{"vocab_size": 16384, "activation": "tanh_gelu", "norm": "layernorm", "positions": "learned", "extras": ["capped logits"], "batch_tokens": [16384, 32768, 65536, 131072], "train_tokens": 475900000}
Each number is 128 + 32 x the weight over its row's rms, rounded and kept within 0 to 255. Layers, rows and columns count from 0. Numbers have three digits each. The size before them is the row's rms in percent of the matrix's.

# layer 5 attention key, 448x448, rms 0.0794, rows 171-191, columns 0-111
099:123080106078166177225096145061099160180154120123172172160127134164168143136130141061138133115114114173125160088170070142096092077170098087188152093130145132124152124166120127175063116089159150192176149160147175124151142182084146068085086088141132132088125148124170090109140182167141131193154110131095133175087117114211123166089162189160
101:178150070106110138080111085116127106190091180082124112158140113214109152127138138156131119126123074128190098135131127173115090119102089104145206101095132077103155155145117172137116109100142170089150142104135117090131159090122125144149087188105080131135142151139141095092099154110123113092087160146146078117167123124188114116149125092109
106:116125106120099157115137132174095096109095169134056155146079119152218088138155140089130150121129152057168114115063078121161110091128151113111127116062114129120112119078104152146088107107145152179128102100119099140175130104192093155106150178146104140053140099116148176109154124117130151184142146127112153112163106092171126166140152138181
104:146134199115098172087167131138113158123153151156155066175081088111101153069128150093157100159158169085150193172117086102143109162136093126137121132143113118179092096097049174234151162173128109114153095138137076119076118082091079091105165157177104121124157100141107144178161085065167122074200176178123110155065115123136154113188108104101
103:149102142155094127222100146160155132157116127129161185155196141104091129084145083082104153058111151106150105165158113117122112098112157056141168169135150156138117082112126201092146095130124095142122145093148087126120080084161181138131062146106086136092135106096133126129112141122094113113088126141103089162099182149118104082144127153072
102:109153181158130164080117154165089100123097145152080145113161101124155133162137117145141149089142117062083158110145129143062119065099102174120153172098148160151077124133106082159144123070134062092136100129115145039180160136119084089091137081154132160102123075163142141148125108181137081111154082141154104128144166191144095101137176152134
099:110154144109163035134198146164099171112219143146105149117120098086149118075200105090142098152105140148107154150147073087129122119173100165156125094188121128110080121144094166125126118192141101199105124141145097064136117159164147177146101105128154043096197122142097121155087203117176140041104155140090155111138113116118125118140107137129
104:150122155145099093136121165161169148161122095111151107112125143136112130108152106177108112141142086034096172143172129154060133156132106175121112137068094147117125104147109157090134097150085115140159090141099122158121096132140102146126146113066157050105120055124166168148091127128077097174148143091167079175153113142197205130075106150193
099:151149093128154084147118110134110104106146121121101100095107102158112165164142090136147176186114204139155143119145086071161163070065140106085200108164105178114102115100073155109162124115143104111157165123110152159184118112126099070104142143091066141150125157065119115121134157107132138144140170129130116127167088146142151119092182068141
100:093137110152115142135166151168109110081132147093108081155099137170081123085119214096096090127138130088192115141166157189149164139102109094137112186078117137154099114136154164143165193168171132082126157164132122158127142148096151102092109081132146164114067164155116130152114119144081154142108144130088148121204136104188105083080086129119
105:152169143114119172148128166151085099135128082169173077143136152114186109118141148137135083153152140193158097184125130170158135166104068119121128092136187077099166142103131088124125089064130134080110148122210121128121142113181129114119100150080117110160082143079087115118101182063086151125160110157125195094139174160180127101122059139091
101:133178166167110153167065097130120101165115112129128189113108156180133117184145136113155133081154161112128101036137123091110187154117097170178105162115138153052115105208085126117163151124173078162110091079210148090162118150170111083110144183134126095136092101113149094115075108056159110074126152135126123115085107130084156179137090158133
102:143159096105107149116163104158148128077136095124098078072129103154233110111145097157130128181150152055152123151105117200130096151108062143096120142100183093112051128135174156140122158116126145190123142150137136138148124158118108154140079117142123178115117164142176144117098109131136180072119128115150103062126084143188170122124119145124
102:164171122085116104182140168219127116077102114076087108123111138107109119131135097088142141089167110125139114139111116108112158203145188175118130126141067137168113115140096192151175156144138167115123155083154063222156155124161144205123116109168151112098135114140163172122103157122140037170104089127142089095146116074113137122093132138141
094:164151104132145113117122147088128087146118150123098052133175080127070146152130097159157164091140131094161120114095124127129167149128110134103118106118097146055101088099191145080153122037170161143083112104105138121118098044087143143134138086146121120137137133143147082083162131126131129145132169120106113179146107092143133133077134112145
098:118137176139098143102093074173164114130124134148112092128167110092085076121142115202118149067092190194129120149108139117130147109148145092136127099141183097109146128171166128147088151068122089153186113150080161111107127137096133112111139108106133051096127173082179134155123160162138128070065109098095111217116076147153200068159162094096
100:136141098147173099141097139106104118139163152072058090116109101174064106117189104132154156089091146137119135089099089125080162117094137113173153130143122153109124146159152143142113138152180114108145113099111077152155163156093148121118162136088086090150087115143140119169163077144090161132128091140091089123109132119126170086119088143107
097:157122044178042155084111120169100095209117073203076175130162172095088168091100186093163154127130138138179110121137168169170115146155148135117117126109089076116089102129136156149134125098100138080107130096103078091193145182120163139067108119141146103150145176152093140137141145151096102129137090190155164086147107187130148131140153100178
101:127130146101150125143128173081097189140169114175101160106160054073130159143094085164119163174121138133176110102106125116140138136139121148102096153173092133075132118053160176147102112144099137100110110124165036155092167127149136152168124084145124163143136164097158114199072165080128103169136110160157109071133135126120129128095105116139
102:164128091082151101118081117133131103115087119156175106123164064126138134099106113165125148088095133201130082189159093109113067197138153129149135118149131178125081110085145150147105101165122127137148181075173161180128131112141102151172101154124170178109185147159152149160109163122173107141092150132149105155130160089141081085141155136120
101:073122119176100102169101153167093150168122155150135117084149111190187157154131116105149146173118109159131138158127069128170113146111153180082212142129168083104132143111158166128137125129176078152150103136093166150097181122105154105064167162138167149133133133131125115117138187088116133095116152053148169149182119069112124147181223103182
# layer 5 attention query, 448x448, rms 0.0884, rows 172-191, columns 0-111
100:113148162207201122155083145122093103112142093169110186129139094129135115127164103171145133085089130140113114142165076187136136152122099161172154107165085098149082164129139098145150083097149162111177109095123038089104120210123128143148134131127100072171148151116091166109141117129114142083156173166147030169107123147178131136130133072148
104:059101097111143182055111159094137117152075137125081174103156119107166106134102156125111126163120171135068094156106167133113107161116202153144137109078067092158143104078126093070101140115099142129076126166033180139110140106145056114057173115103084093128142087153123151136147137158181155126198095173114098095191112131172121178115162146185
101:104076093117131087088189127078108196114124121144137117148088093140112146113130081105111115187132126092148094125062128084100121143091126076102163095177101061163149107108105161132140116180157141146087152124123174113140137158058085114146106188144120089163189075119163127152111112075113152119146127114080153138143070133148183128076125125096
096:134148092104153121124202118097152105085104155088142147121164108157085128195132166129118132157129107150156176125162116133155142121085182068092149149144123131079093151100117118117071112124149133184065112167151122154083146122180167136141113160132074063079119095134088104110143141161119112135092064142107059137054125138069086101062113146157
098:160118146185085140088121184118097098107133169116115143133092109084175115114094138122169137145134080034139061144156116131072105089073121129136128111087097159144183132141129141156111158166113073125146144148140199084123159164138130120100123104139154107086125108097098130162139121122069146130105151166085169057101139192126139121140149122110
101:155146103122134125139145072153129124100155056214102166139109119110174100121104127161135161142108196166137087100047078060119170109168115168125161104141160174117140124140101064113077177108168090111173106134152125218094123108117065208181181155126111151120148158097087171133128103094126087085131143119132148157067109109187092171117115107118
103:139121118126148127119146116146144076144113096088109074071109123157204121142150136111086188179153130092093101069150165185072166149125110141133108133142117210160085105121110150117109093138060088106134122170123165152162151064208201169158106095112090099113134159178096116139171157109082153197134150124193146099189170089171196078168089147144
094:103154112120158097124158136151086132190119165187144110134146172187073104114190087093158123151133100098094147147106140124087206140091107128085162126130089117151117165116117180100102123170203113104103121160097061147136116154117125109143108131196090061143158078089094147101136157117162177079124124076144175120130064041138148119102081153132
092:109142102174136170097169192090157174086167126130109148103122153142155161119086136089094068052156135145103099151122161163185141109109099094168111117062112105149145122116129149101169094054096168115110143147145163130185142115078116168091093121204119111128142120157071142075086121117087150114166098144162115107109162182127111095095113085168
102:077167154096159111078053168089142116114104108151183123133131164100154129060172137155148158104165151146089077104176150178125175112132055118175077127105152078128150087096194048180118129081137146044094156157172092134101116137118153129146113139131108158175125103120110172106135115103077154063146087181101123097126146164123133132119084126070
096:053133123118141165165107145136047072195158136097165122149116200104128116087175158138151152149112152174158085110165134125112153126117092106183137135185162119098192096141110162200190127155206090168112105132172143140153098111214146145139112133117092172126115105073160183089120104141158107157171135144121141105108081052119104140135143177134
103:098140125187115108142132110167166132113099190129112161126112154155145128129184163085121119177133120122158156136105127070125056121176122100135108135124133116103124117138081088140141146131126140127129155133156138100148079151164163173134052141166115151124099093120135111170103069147150154084175154120166138111219070086142116125097092113110
104:123147138152108098117118079104158095116152086091137128130108125135171162132170091111170073163094157169130039138082167085154158170133166123079130103146154162099143120168088183150131110202133131122042092141064086117112137165164157147091156123137118099126133146099077176114134163107122035116139147160152113119142129134097136127102137131136
105:140159114153179145159137143127128130134142072166118120145132101096111155174153126118124087114114129030196062143082115091153130137055123106074118116157178089126105094136139152099115109103119119172144124134138108170116103107141125128189092110112122148138177158161142075147110118154123073153077149156142147135129111158128112105130177100111
103:120150120105166126120050083085115120122169099135115180160116115140150138171138129161098140098161102141142077069142109143155143076163146096164075082190157113154100129166129143123138156218155148111162158142158107189086094084113098133125111090082111065136122132153089098177151126093119083108126163100057131176091078114154172109186150116134
098:143139161164098091155151161110119105156080079075130137153074159056136151183131132125170141174103117137178140113094139118154170159105166107099089191184117140156154131090159128083150140116134171089117151123149049127118106120108184155079079131132157073099108149142174139095150126136137169166124147084137118158136058125072137130177142120129
095:069151086143111148045082135140110068152100107137143139109121160117116111169097139158133168123148125148115150098152175168128113165129131074107107140132145112086171096108095101121153101087121105132097071135044155106164114104035091140160125081164137195087090163093121195119153088135161111132102119106162147094108159168103094099122136159166
101:147111118124136116180157152071118064137167108101145153120163147143145146150141105173118131091120125165133108126134101146089186058067146123193097114114195136123147125060129168105110170133107095157124128148156124129154068132153176116146140115193112034188188112067115135145054215112189138115113123137035115091100169174149093150128144096137
107:135129131169139145091151157125153131147120162093177152138154068111124105105146083129100133130145139178144105098109168078125149145171125128095140172070100138119141103049126092124082121123151158099091157121123136109120093156171174144141147186132174148160136116127150121121104107118205121118086144078129120139182226167127078074059091098116
098:051089109176101094121129164124158162120161091144152151178148140161146105165110114118093150134151099179114125095101095145147094117151166151155206192110063118117165149127116152142146109168120122132138173155088105151175109118126150106094094180119156152105116151137141179119134200126199104155162075125090172078167092077099040138160124130168
# layer 5 attention value, 448x448, rms 0.0927, rows 128-169, columns 0-111
101:125091092142165119088151159159068087069046162161152104102088137127144182128132140085140152192171086168124110141091117150185111124170169151090066176169058180148137154153160181079070135088091092127106157155190082113171115143169114136094094163113191188142052143173117130162128143153109124163128118109162119172109217160114136135094131138138
097:153087146108156085142102154078193115137155110123095093142150121152152121092162131120091099071054137123168092180134144129103092133087126096169074140099107191184089118150224167158142119129126186133111111142095073161172090160128128117050093131163110125121120102130139129100086108114124099091139209155175090098203089114152166163138148089094
096:107115139206136131144126125111189153110149135118127128078165129149150100158106118132099148050093065078107090105174103135163138125093161117155126163124152093142097136130136127129180126075117134069069147146103155191134165158083141106194126073166161113084123078146107151141081118100184120101128180098135136117156123138163101111122105114170
102:086151152124092098131146148118165138143156097105123100099140160080153152104045112123119150078080076089060118085120137078100127109114170172066201164106157087109095101127120148126071133116102103105167076134129164136124134113147140085140174099194120118103138106073102141145093141134054189116127098116129140082104059129097135096181121164109
097:142191073115124103138177140085043077165160096100090182094150119109139127151159103138135159144070133103139130108146185128142164136099111185200101132174112100131133089166130148163126156108137152120176140123108085131138089064113166144202083085145169122147167162123124113148153198126126110145190147084086154103157145137144174095185192091091
101:111145204105106115157111095157082136188097104149174130166181151144162102128152101109117220157128142109144146118142132142176151067139074189135107160101139136097137116154126136114139106132059084127077153086130106111101135128131133117185141127087132141178137120148113043081107145070146203154127135127126133090113103154080145146174149117131
093:164137130101150076177142118155140074082134174101115139118084141088153110160142071156125122214095134148114136058081108135140181143159136165145142200155030094166150156164159124082114067127063136154153138129101117172147177100133117118170059098114094193159199145177102126137127168153130147117153182100119124149150067150105154090135114114154
107:132111084102144136144138121127094156068089113081114130085156109080161165116131141117117174136103166118109083174126129179123091085135121058102136152106066161131110129086098108077107099166170132118143171138168116085121092119096099098182185188151073134143127113136090109090143136094057181191181136187157143121142150087132206080135103158121
096:108160102122110185118122134113183149134085092162103101160143122151147121133132112129140108128161029134142126068173174110064096155109159137135153176140201136090101108152130141100125148106135116011074146131114081141143094131142154111161102129130122143138077107126127139114103188135147140159126122099156082093127094161087129061138151140122
104:141122134175101145116137135129123153138118142161120147104096118119122116136123102122123078128199122121123224153094095183127083125177114101092162093145159125131107119172167199095092141129117140125084154125100141136162181099156100165092111255196050140142117095124122085089097164118090140158133110149148122131162124153173102114145100112141
097:114119148188116125128119011118155122136155160122147180114093119093102134187204139164124100129120130165114130064178108160098157137144153136133089138097179122070104118084110132169142101153067117078117140140119101144148118149182095114084127102137120120146128077133108147123144123135101110140182153100106064129171159146156093100103100125145
104:120106149122068153123119090130149122171168146058151052123179113158121134156134146149146113100169099103098135137112186101183162162146087149134196097115110171112150139122122133111188084089069102156090160151095119160125120072117117129102166115086102170171135116144127113113099150113118170105138140164111120095127117105118154088124174114166
094:137165111141099175133118115148155095090106156122115116117118055116118134158190161142102140179098055176159155081163150168153148192136136168190089131175109111082136119156111116120156134163097127130193084096095113150139109156079143112134099148157167172077157182106113108096094116094107097070145118139105150127147176133077103071147105142134
098:144167067120117124175114193164189093086128123118116118160123109165124094148117121141091098182133132091127164100127105145109086110144133088128137167120169217154157102070117157151013143158119189139188080104164080121181122137148174117132141150085110069125126109101120161152122078145160229131123080187136105165112126059106142177102131169111
100:160128164133116130127131166129108133154097138132115127121081136130161106118113124082217150161132133130172180185126133144097138151196098135131072113182133142132162124117098119144124157147072103051101116144129145101133112137155115152148146138110078156154160130090064123054116111152112103111166133135165148143129123056126105190120139156097
104:129142115189082080171189180155136144112121157088105146121148110124157114132169165167089114191084125102150117098108062158129143164062118116110223170144149149078112138073175157107113118168163124126150087181100159132199104090144122109095130058118076123118164123087121096106174138103165164140131143098182126139125173182131095113143115123097
098:129109083087170129137058164085118150106163166102103042122128096186125124085194132114111146157121134128168130157066118142203120134130104148137125061134161198115071120148151147163125088083112143180163165069112168164085132105178122165098150102150097102122092144154178101127137102154163109092102142113160150152174132129131110145136181102126
107:154116180087202146026088076085095143091159129137138135119110099141078118128189099083086074168137090114119083174134104163120141156130126192135111128186158170090150135202115100154145150084083091122177116114134111095139126051162109125140128123153138139101066151164137166203131115123097150120111098153085154130110210202104136125130121118155
096:168116129159147111132147145083142137123167114134134096119124126156081122094104097095134135147127110142050212131110069075133155127094112138138140114108138068140102180153129144071088089138186153166136130158133152170163148163111133127147087166109096126110149092106123156145116170106109179143088095176111099085121062053090090135095125167133
101:112101158172123119107149134174102159178065142145070074104144128083124151191151145162153148111110127095122136153092192158151161140086130128100111142175124117122185106118128114133085128166151076121050130120144080112119099103085122143144085149148129103249131092167121094044086153082131147132123186095090059120098103069129141181185097142128
100:204107085058134158133154118166120075168127124062119121109123134142083106121120146129123138162111138157140135128123161123082164192129093151145136070134106154125111106107110158131112128157150145130125132060091110109170092076215097145088101105085099131102145153116140105176160175184152033112118111117190146147116046138146125194110217106187
098:095148145149096148135133158145092107180129132127089165139145175161104147150129178112124174097147104110149124144097114159145122107110146126163101130125160125139036133121095166176157066102115159094112078072101140100123133130114161170143152142082172130143134090143189131154135128105146143099157160143148157091132090186140102179102174157132
102:142124091151147160191113149146130097180147158144146198160201117110122123171177126112117135164186154082155129114152075161124108160118158154162115097160085114112127131134155085122127124088108169108135117134118202056105088064103149177184157151071148089114092150128159158180163126175109143093133088154172151138120098130164139182160156106087
099:153085129061126148131139112134135139090163131155121141127144090121184131131165171118151108118167142117157139109130107134136151072123097106186111119179060179175169112153166173094120122067162080115191114142076146110113161150125140086124167143086162162117109173136107156169139059184061146110153077142135114094101102131165108075100112154099
105:163204144088143091107122148166119094138174117189133174078144174134103134126133142134157138106137144105070104114209099151150081102138178188103153120102132070116110106173125133077124140106121146086061106088130125118178154154132159176152109127152096074099118136127155182147123203170093073101090157107132116132074113127111140157074141127146
098:169131133132113141164120139094107144063133117121123143096174145158145134067114135081129120011116129110161180130118091141092132100106089099099138109100145081131121156130160134069117174080130137099105084095113146097121079150088147130179163120118131180150123151110124061103129107128156121129133108133109148192085135162112086140125071128185
093:144138109152100140157110161114128151133200105158128110097121162131143169155140122112153104074122113097189122131113182196141084125108178153078107143087116104130146158082113136125121120083193127077183161112148138105151104131107108151101086055177097116108121134094132146164142126146119152150108120191140111129122139135102097141168147143092
097:108106143166122154146114153137078102101163111151136055141122142218133100081125212108104176092103166134111179078101074125171155103129109125154204172109144147086135065149109120136133119140160079144187134133100158174091171138129142147163153181092087109064179119158068124135125143072114149119159119169165149122151089143130051172161119197085
108:170170124168131076171125170117178128115163119079115140113196123106152107168096126131149139121105082130125076116081105149084172130125127115130138147126189167133112102146172137160083139099139093081200122127126159138131169120183132135152148130101159104163172138104137122077080165123095118177147168139178101135141095129107137204153086130138
102:116122098132215129147096121123102124153146171147090126132117108189146114131112124173070125137141173090116157158126142175125102051109153037105207058117131049053070091138125131089105107103152113171082071173113125185120147106133121138085196202104078080101176171134075117161077114120119105130146103161138119153191085151166099190144079123133
103:185144118090109221174151133187083106100167146177157138188103110097041133131113097119128084128210132160116086075035124085142108122154167093139111107177085162121159159158140104161152094091050139178123118139143157127138095136126154135111137119132164129119125123136147134158185134108087067181093119148087089141086162121127171184134186080175
107:053146069180123080139083109112121120161169140129135182186122132087119065130144145147114134085169115125130155077158055075144147197088076146151142127141096164090168165184108116158141085100113122115187052140155114092078137151179113135162108114120113139141155140181098142140095096117115179115180103140168123156068121160181127076108120177103
098:061125111156134073100099127133124089094117120097110128143160087128077154123114173134066107181153119137084159159143123096130092095090148111152155172119121090077095093105131091110151140117135194142091126158101096104114143187139120105176114088156164118159148096102090107104164128085139150135142136165141106071140125113092151111143130121131
096:172167129120110206103166115148127117144182116125114130129163144116081084084136037120139074148148131124111092130060103098141043132123131184145157127121102145114107125154132080117097086116173129213102116110112155144132129093121133120116102100146125056169121129186144097111139116112111110120112145123127104118172138104121092200093150128069
106:136106111096118224143150088195100126099109149108107108116096137145122176134062141187053131155104164124171111128131148161147072139095168116236118155132097107087120137126070070053156084112146113120101187135205107079075098138116130134099124096044166085074073125135111111159133100115097115157053154128133129172106178131147123129126109099125
104:123181137149170122154174156177146092129107154124156108068171155164103188119124163171099189135087132159102192131104141134165094090150102114152155152101111169117158119114105249132113069149140100134126086126136162129149154098169158130125146142167101053116115114070058130090116141136097153116146111163121178128100094146136120124130110119158
105:108097129091162156116117148154120149157101134130149123114053184155119160169106105145124138100151073110133122102116163159136150114116118125065100113090117169092137172144062169146137138140113126147178109116155156127192121108100102120074080169125129170096095185165127162098136143117102152090103162159122137133074128170123141134102161183139
100:165180091121094173113134138090120104121112123159133112152118112172149119074122129117089136150134148161089114128134132143119110109143063137130141056086083122121101154153127121151132122155087132144168129088093183112128160137131108203191065107128075071080147114099102119186146108190172102138132153138087159114119138185151122158120112082174
101:131109118112097132112114112156105131120103118116090167117103040115143107175131147152145155141150126080151079109129207120165106107159163108070030122085205098152100123120148097125142164131118092128135098127104109148181099157149153108100152074136150172140120157154097091143153093123155095140094055108077099128156170153151105154157137187193
105:188088140159121108103121083167072121135120134180119160139139150123077107138133147109114182137146165159104089087129155145152128177156172100115129136165170123194119135179132122130155064147151083131116189113138175080141139180154125110078091104133123173056062083133118120149195163089160030177040157104111098150196146122128137173160097095115
102:103134096099121147096113128124062181054118092135151105098163175089128187123116184124118130136086137080131136106127190128115123097098143084131069141113141144101062076092182143137116168095134140119142139133161063138100116178132125189114123101091122173092143121143154085094207142139144116105154123100084129074090085110102156177165144166100
098:068112109139167108149123167125150164133097184155080137113135125082140134123121136129143125134096075137112110061158125167140095196101108170119132160095125150104133116137141098071072144151172146160114103119108144084102157142110051063107107079077129207148158125114132143102131067157127179089166094132160191126107166135105225097168098172172
# layer 5 attention output (transposed), 448x448, rms 0.0686, rows 128-169, columns 0-111
108:099148117123106126151060076135128214165184111121087158175157137181175102163168176164119104050147137123166146123099149040101155109157143083125090128128139089091081107122158094189118075106201117135102208092080162163142091141112151160143173112096109084198199103067158135114129153165139101109101119164152179098133127136144101185107150051134
103:098149110123057128107105161140152073170138143126133114102139199119096123123062157195103152119111181155127143162171119114192125065127153165108151141109123093125127144128124149137153122115115102091171123158138177102075124126143147161141129122087122144124139155143106137135162166137074079109082081139143095166016161150119086083124180105152
105:107110099061045146099110096127142065159117175171130132104085140133146147070091115152152114134173180134137211149152134159067102087121099100106128119143124127118114083087102204111123147173132119187143100125187104150110109116172102184140115118107057134117118171053140135124115135110141149109174134124131190155019149099128149134109176139134
111:132113097128085147140101130137084122126118182089130127119091112155168123110194116106095149126148148176158184157135092213142127155101062103161081122190114130128156152128114123156180135157196141126156111085109086086145103140121177083090083181071161069165149185166164131199175137148192131127130174151147170128148158113118153131106077112136
105:122108150141147111110105149159167159075117126174097102148145114165168165154095143103130102166119093135112126124160127087116063151084145082060205151096178142142102173037020111120130126172133131121097169121080161156107176143175056092088123157093132153084131088146102150160175140069150119078108113151106099115109143109140086166150084122162
114:103056084164158150088076166132184147119131154051124140099054067133112079190110127181157040161115098155101181170122137143096078141103164124067157077143090109140156125115104128122129120109140129109180112134102163165131159123080153100118167149183159163103139167152090158171151141131059074075060134123112101148165158116126133142143133127171
101:105150093182104159125100167073102136122138127178095145162161133175223118137159163127133121120159126111139121115128137159083088127166119082144104089136176109094165124133142130182092153098164116066163155088144109130146166179128103116123169113123149160179069106051117111075051099113131164185063148178101159130118140134106144181097152082154
114:138151068126129119127088128142124095137124151166100120127110119211096083117116159124073152098128112156109146083112148050112141177132151255190103111142202073129130085177154153183151135137169085117134087073112159121119103171156140102115058084099157152115122159124153127152121132139173096115113127137148171111128165145143075199133160121184
103:128092124064114087111208117147112094131110097064136184133143115103149130162074167156141130090139137100156162147077147184203101073139117089120130131137099067159101165148133099147056125120131153180148116157186166126128137077088100194100137139165205103156158128132155153178136128130107157106137102102160195164109167084173150191147090130159
117:077094137111174162121121148113141088114178103124126093096170092094173124098094150127144209103101141158147098040141157095135100174133118126171105093110161195098181140054130132091123118110173139129145101143181148152069092119132175082112128055123141170156135123121170169108158102152124146143121160079171146167055193120094148141123108155105
102:159131159060163101132147188084121121067169133121113101117111147112134073127137134108154116102082119067124116172053105128139147129111174192095126098141112101170125187189137091080099132134155176123154092119135156136139128129089158118159162122062137139130141138153161112102173133100147104119148110130134130168045139112137156137154118082102
113:106144132106174089179215115147072111072087112162148204109114117104153140103139101121042110139110103152178116142148096121131067093110125140176115141171169139069167150132138073152125135132135175155144125090189157112101149224148165138168163125193181122078141131138145156105127098084147147147129084091140113140092110157115065136108093152106
101:074139153094195120144159154138073121174149122163086155100144170140170204088155179126122134104123184101098134190130125103167149113092103127136169142137122141127159146083089170158095125105136125140129149083129134110129139066122065106130138111101048114167095085137115151085162128137099115129106168129168135133132137134202168129119127099119
110:133144146121133151070105095129116166129149101124151085156080114085181138082154122084086129072093097143169104156140108083140123181150099136092144121108064070121128062120140164152139082126092071099112119129109161152091086124107115156128117119144125150096151129204123141063164142100101047177128193115060176136139088144116110069157091102088
110:087114134136132116141130125132122098120160190133137090149125090132077128117168127093071116144127119158091104073085131094169121115116136141134204186098129127103125170076165122143067097082168135113105141085087134135137085119096182126143102152148214168135170101169165081196172141104110181157171122167055128094103115120157131055128124135105
114:134127131119081196082070076113132108148137117099118132157118144103080176156100164101183116128150113153108085146061165154172134096115174122102053112103138090210152122217096147128172124122141149089129144113138094166097203170121124157140114144116216128091164112120101132081109102105090072150158124157084125111106187091096114130116139155155
102:113086108147071138139197127180157146192076095150119080138186148095154166079092063194145131102126102156139092131127192080040118113109151115123151150126092093136148129125121128126161104181098132121134193161144126120163137146072161147102109111117138132177146141127117184128142124087112105175128099155137116128145092147116154135127162108124
120:121165104194155114212131162177123153161108105142064165149107142143120145185096153184168158115121119137188132124119167107196119154114172141113181112163106069110128175086143094136113128174139128158079201105154126118131120152099115102095127142079067093142191110070097176147134124123191117119126163059142094149119021097194135185175158107130
099:140110144133146112167147094134159090096080145127082117113161155079168132150092127158085138126111129136215044186136161169108089154159133138120084133128124201154152107174140160154135135063043145136134112097137060107102107139143141119128112089198114101151112182129153112101111033157128144122123132097166182136076147208145159132079150126185
103:111127108106134124102118183147152072118179167122160085086096130134166170085120137084082072096121133152078129105119066114130114107149123075152167149072117146113118161126134127085124154115140110167146140182056111119150148147144132082146155086066090145095154157141156148127116151137147092097062142067103158152179139132103131140085155164174
105:072143201159122093135124132155126158112132112105189127113154149108154181131127138114157155098154123126136122127114098159102071065118101097115138145080111093098095115126135121102154148133111128148103115136203158133108146150055147136190124151079143137143088117113088149133149100077107243069166119121063125097180184122114124055110068152117
113:132040137098170154126090121081177139124131116141164067117140095106126134093111120129189105124161106179127105141105128102184165143151061133119177075128058105155180145145155076128172168130138087108173137164129165168087148157085101102136125112122125083124154171119077107111112160166096158186097088113139134153133119123100115109113131120113
116:118136146084134076117160127179145177124140158111154047141072147159130077128105176049162086096052106214145077132166183164123156084113122134126123083147127080168127154089110168129145081160127147183102117121124117107092153158125126104086129125160079121094150116110124089081063101130109110113103160136067149136151119136174115108152127187133
110:191184114178152111110071133144141124122146097117117129147124130154142078102134101149130114151129065149154091140122109115154120128160100165109139109111151065116094168107167113102191078159180149097092163139192153140149146121090112108153113077110107141155151082134126142111151163136197161123115097105138157151147083163106140164160129165119
115:139115116169136154188110141124128184083149144120094080161123094104125143213113112112140104180094125117182149089088155099162162142122114058107085119144130159135130157079096110161152110172130083173199152202135095146127142128101139098103101143131156166085177129129155089115160075151128172133207098114186121117214157134131142081135143070079
104:095147113108123109116125126136098097153077151118145121113074097135113073116124124163104065152086146104137125129118143090134120137124237142109155150159117171147171118105094176183137144126100114157137105165199114139137158133110098111132153143184122108117146120131137141130151139118105153100107132135164122063129127124120138114154148196117
100:152162177103085102132099101095115185201078196146179121120127093158153103105149143095145081137180118139133109109124125125127117156092159093197122126189095171141185139138075155081136105197130115135121073154075157131091155068163117136137117190095090070143150103139155090160156138119133111090165111063134096155111071126147213081078094064117
097:168116123065085169114134150185100132109116161132155139091070091078106142112113065216079145137129115188190151131121149127131133119148153113116107100123053154185156169142086169095137088123088154087077124096134064110096029174101190109101138145150202159138089186129201097060155137161163121124125148063114144145073171118146182072108141142195
110:137115105090084173084149127143097114133104154121126116144089124131123151095099153097092090130093135111090134202147154114198038127158158088107084155135092041191118146127094179060162132118121251109086184183150116160103098111165159058143154109133082145117103154134119134117134095109169218099142145155086157162095155079135125123104139099160
108:111102161100134129133186178154173099105150103080152109132138137078084123124166093154177121126140121138159107151119125035103128153156104162123069154214095202156179135119109124112155161170093128147140124096183076145137072172147152093165136080132147186137137072146172173085167116098161065127154181155209137115051157153126163112145173090121
112:112092107142184109089120165115159108090123074130160109117145179165219143167182157077155129156142143083148111153131115143133189135118155193147130111085154061089122135077139153111084130110157155075121131118088111175153126094146093141083093186093098160096151128069168138116093141066171161060156119151133147136167128125143123133099082113088
112:147121147139117197119142185158128142084062074049109092158108144155098142180129151109151118132117126159132102148075182180099127096113191131101095128102166101123127125117119143100176173180188156105089155130095161163181110114085092150061127122103097133127103129145147098157168190175141101175084126072057118116166118116127083206147107106137
106:158148134149102152133143116094077173178064166127105107113112178154152172122142084125149196115152144130142115147161086144106086093099094161145130151089167147156198169169139180141136119139129137174132093076114161148138097069152128086131136137137111164090080187152195129117102152163163091125102163092101131168097089131150093128192161155130
103:183151089124145107109077123116165145102125089131162086132074186114142116123091137110088115144113059174146101139203127111085159189151134095102170128153157080145133205141131128142101103115078117116173155138105135069110117110176144144126189168122096132152165178098075150177166154105123138119148101155115112138150151169121149068111135063051
119:085146119137156093106075124110132207135123102129117157160151141158140137172143091095190067136199122133085161111091095096082132115153121158109158124153175110183130102151132167167080153142091104157165090122085175138208165159159117140112093136210081191167174162093138090140094169135196145066207084080158127117088162128165123101108209132156
110:117098124129143143049066127116162160126131107128109110176067100074164124155126097083119082147174145069136124133108169106131135181179123123101086106167129123160153153151183036123175126167117166115118136073118118124103084094076110165182127142120137219108088138150194108168187142110117083136154141145110124143165092139114123118148139162063
109:095097139129151106113133181126098103135189116137102193110117134087190118139188156135125078130124133202100083108104103063158094130129144168151110104144151082146063154109114081123107116125077107100154181164056128159062101127115109131140152141110121059138132136093121125150104135112095125171118076117099106131145079036138084123176126139111
109:124107173105138105122126125172182153125122132125117146058127092088156129177118141128120117146182147125129160111113094091112136108159151088165185234160196133172143174123130070117132114135158126124075192149192125173136145143118130110102115139136180217138105165127161193098147077118055161149127121089134110147105156129098132137124137192091
112:117117179102126106158134105076122163077146139143149133165177154133098141112156119185137115135081112115136167125101088100104168138087132119149198143168089148072147123109109165121163150113177141128151152128147134087063135065158110097129121202143137088121179094068163133122140179181139182028124140173104139120103078111086130126126115091052
111:136132137082180148172158144110165208087162106159107125076158151155152164084123075119162147101130168111161171085100116097128168126130106152090123076069135164114093135058180133165069107088106191131207110172165132173131119111132086164107160120168080098180146144106125145194110090165166223104146084129172127108178117113150179119129105099163
116:149117116133094156131141125130145093177157190115126122151131086149177096118180121149114146124134109137139098141088109086145129146127092176112218124141104145140124163131063137114157076169074131115108105088105155074188157055166129080141148121189161095110185109132086232113098149116059154164153156121144103128123129141154065089129114118093
111:164127154147130150119142107130124120124174091105153093156089086161097123131119118178129122127216154159091160149161157144139106107117172133138125098219136116157087128109120186126187111104132158112127137162179101164187128097118116170157094131158095138089112142116115130195128196073131084170093178117092122139063070075129100154128158143083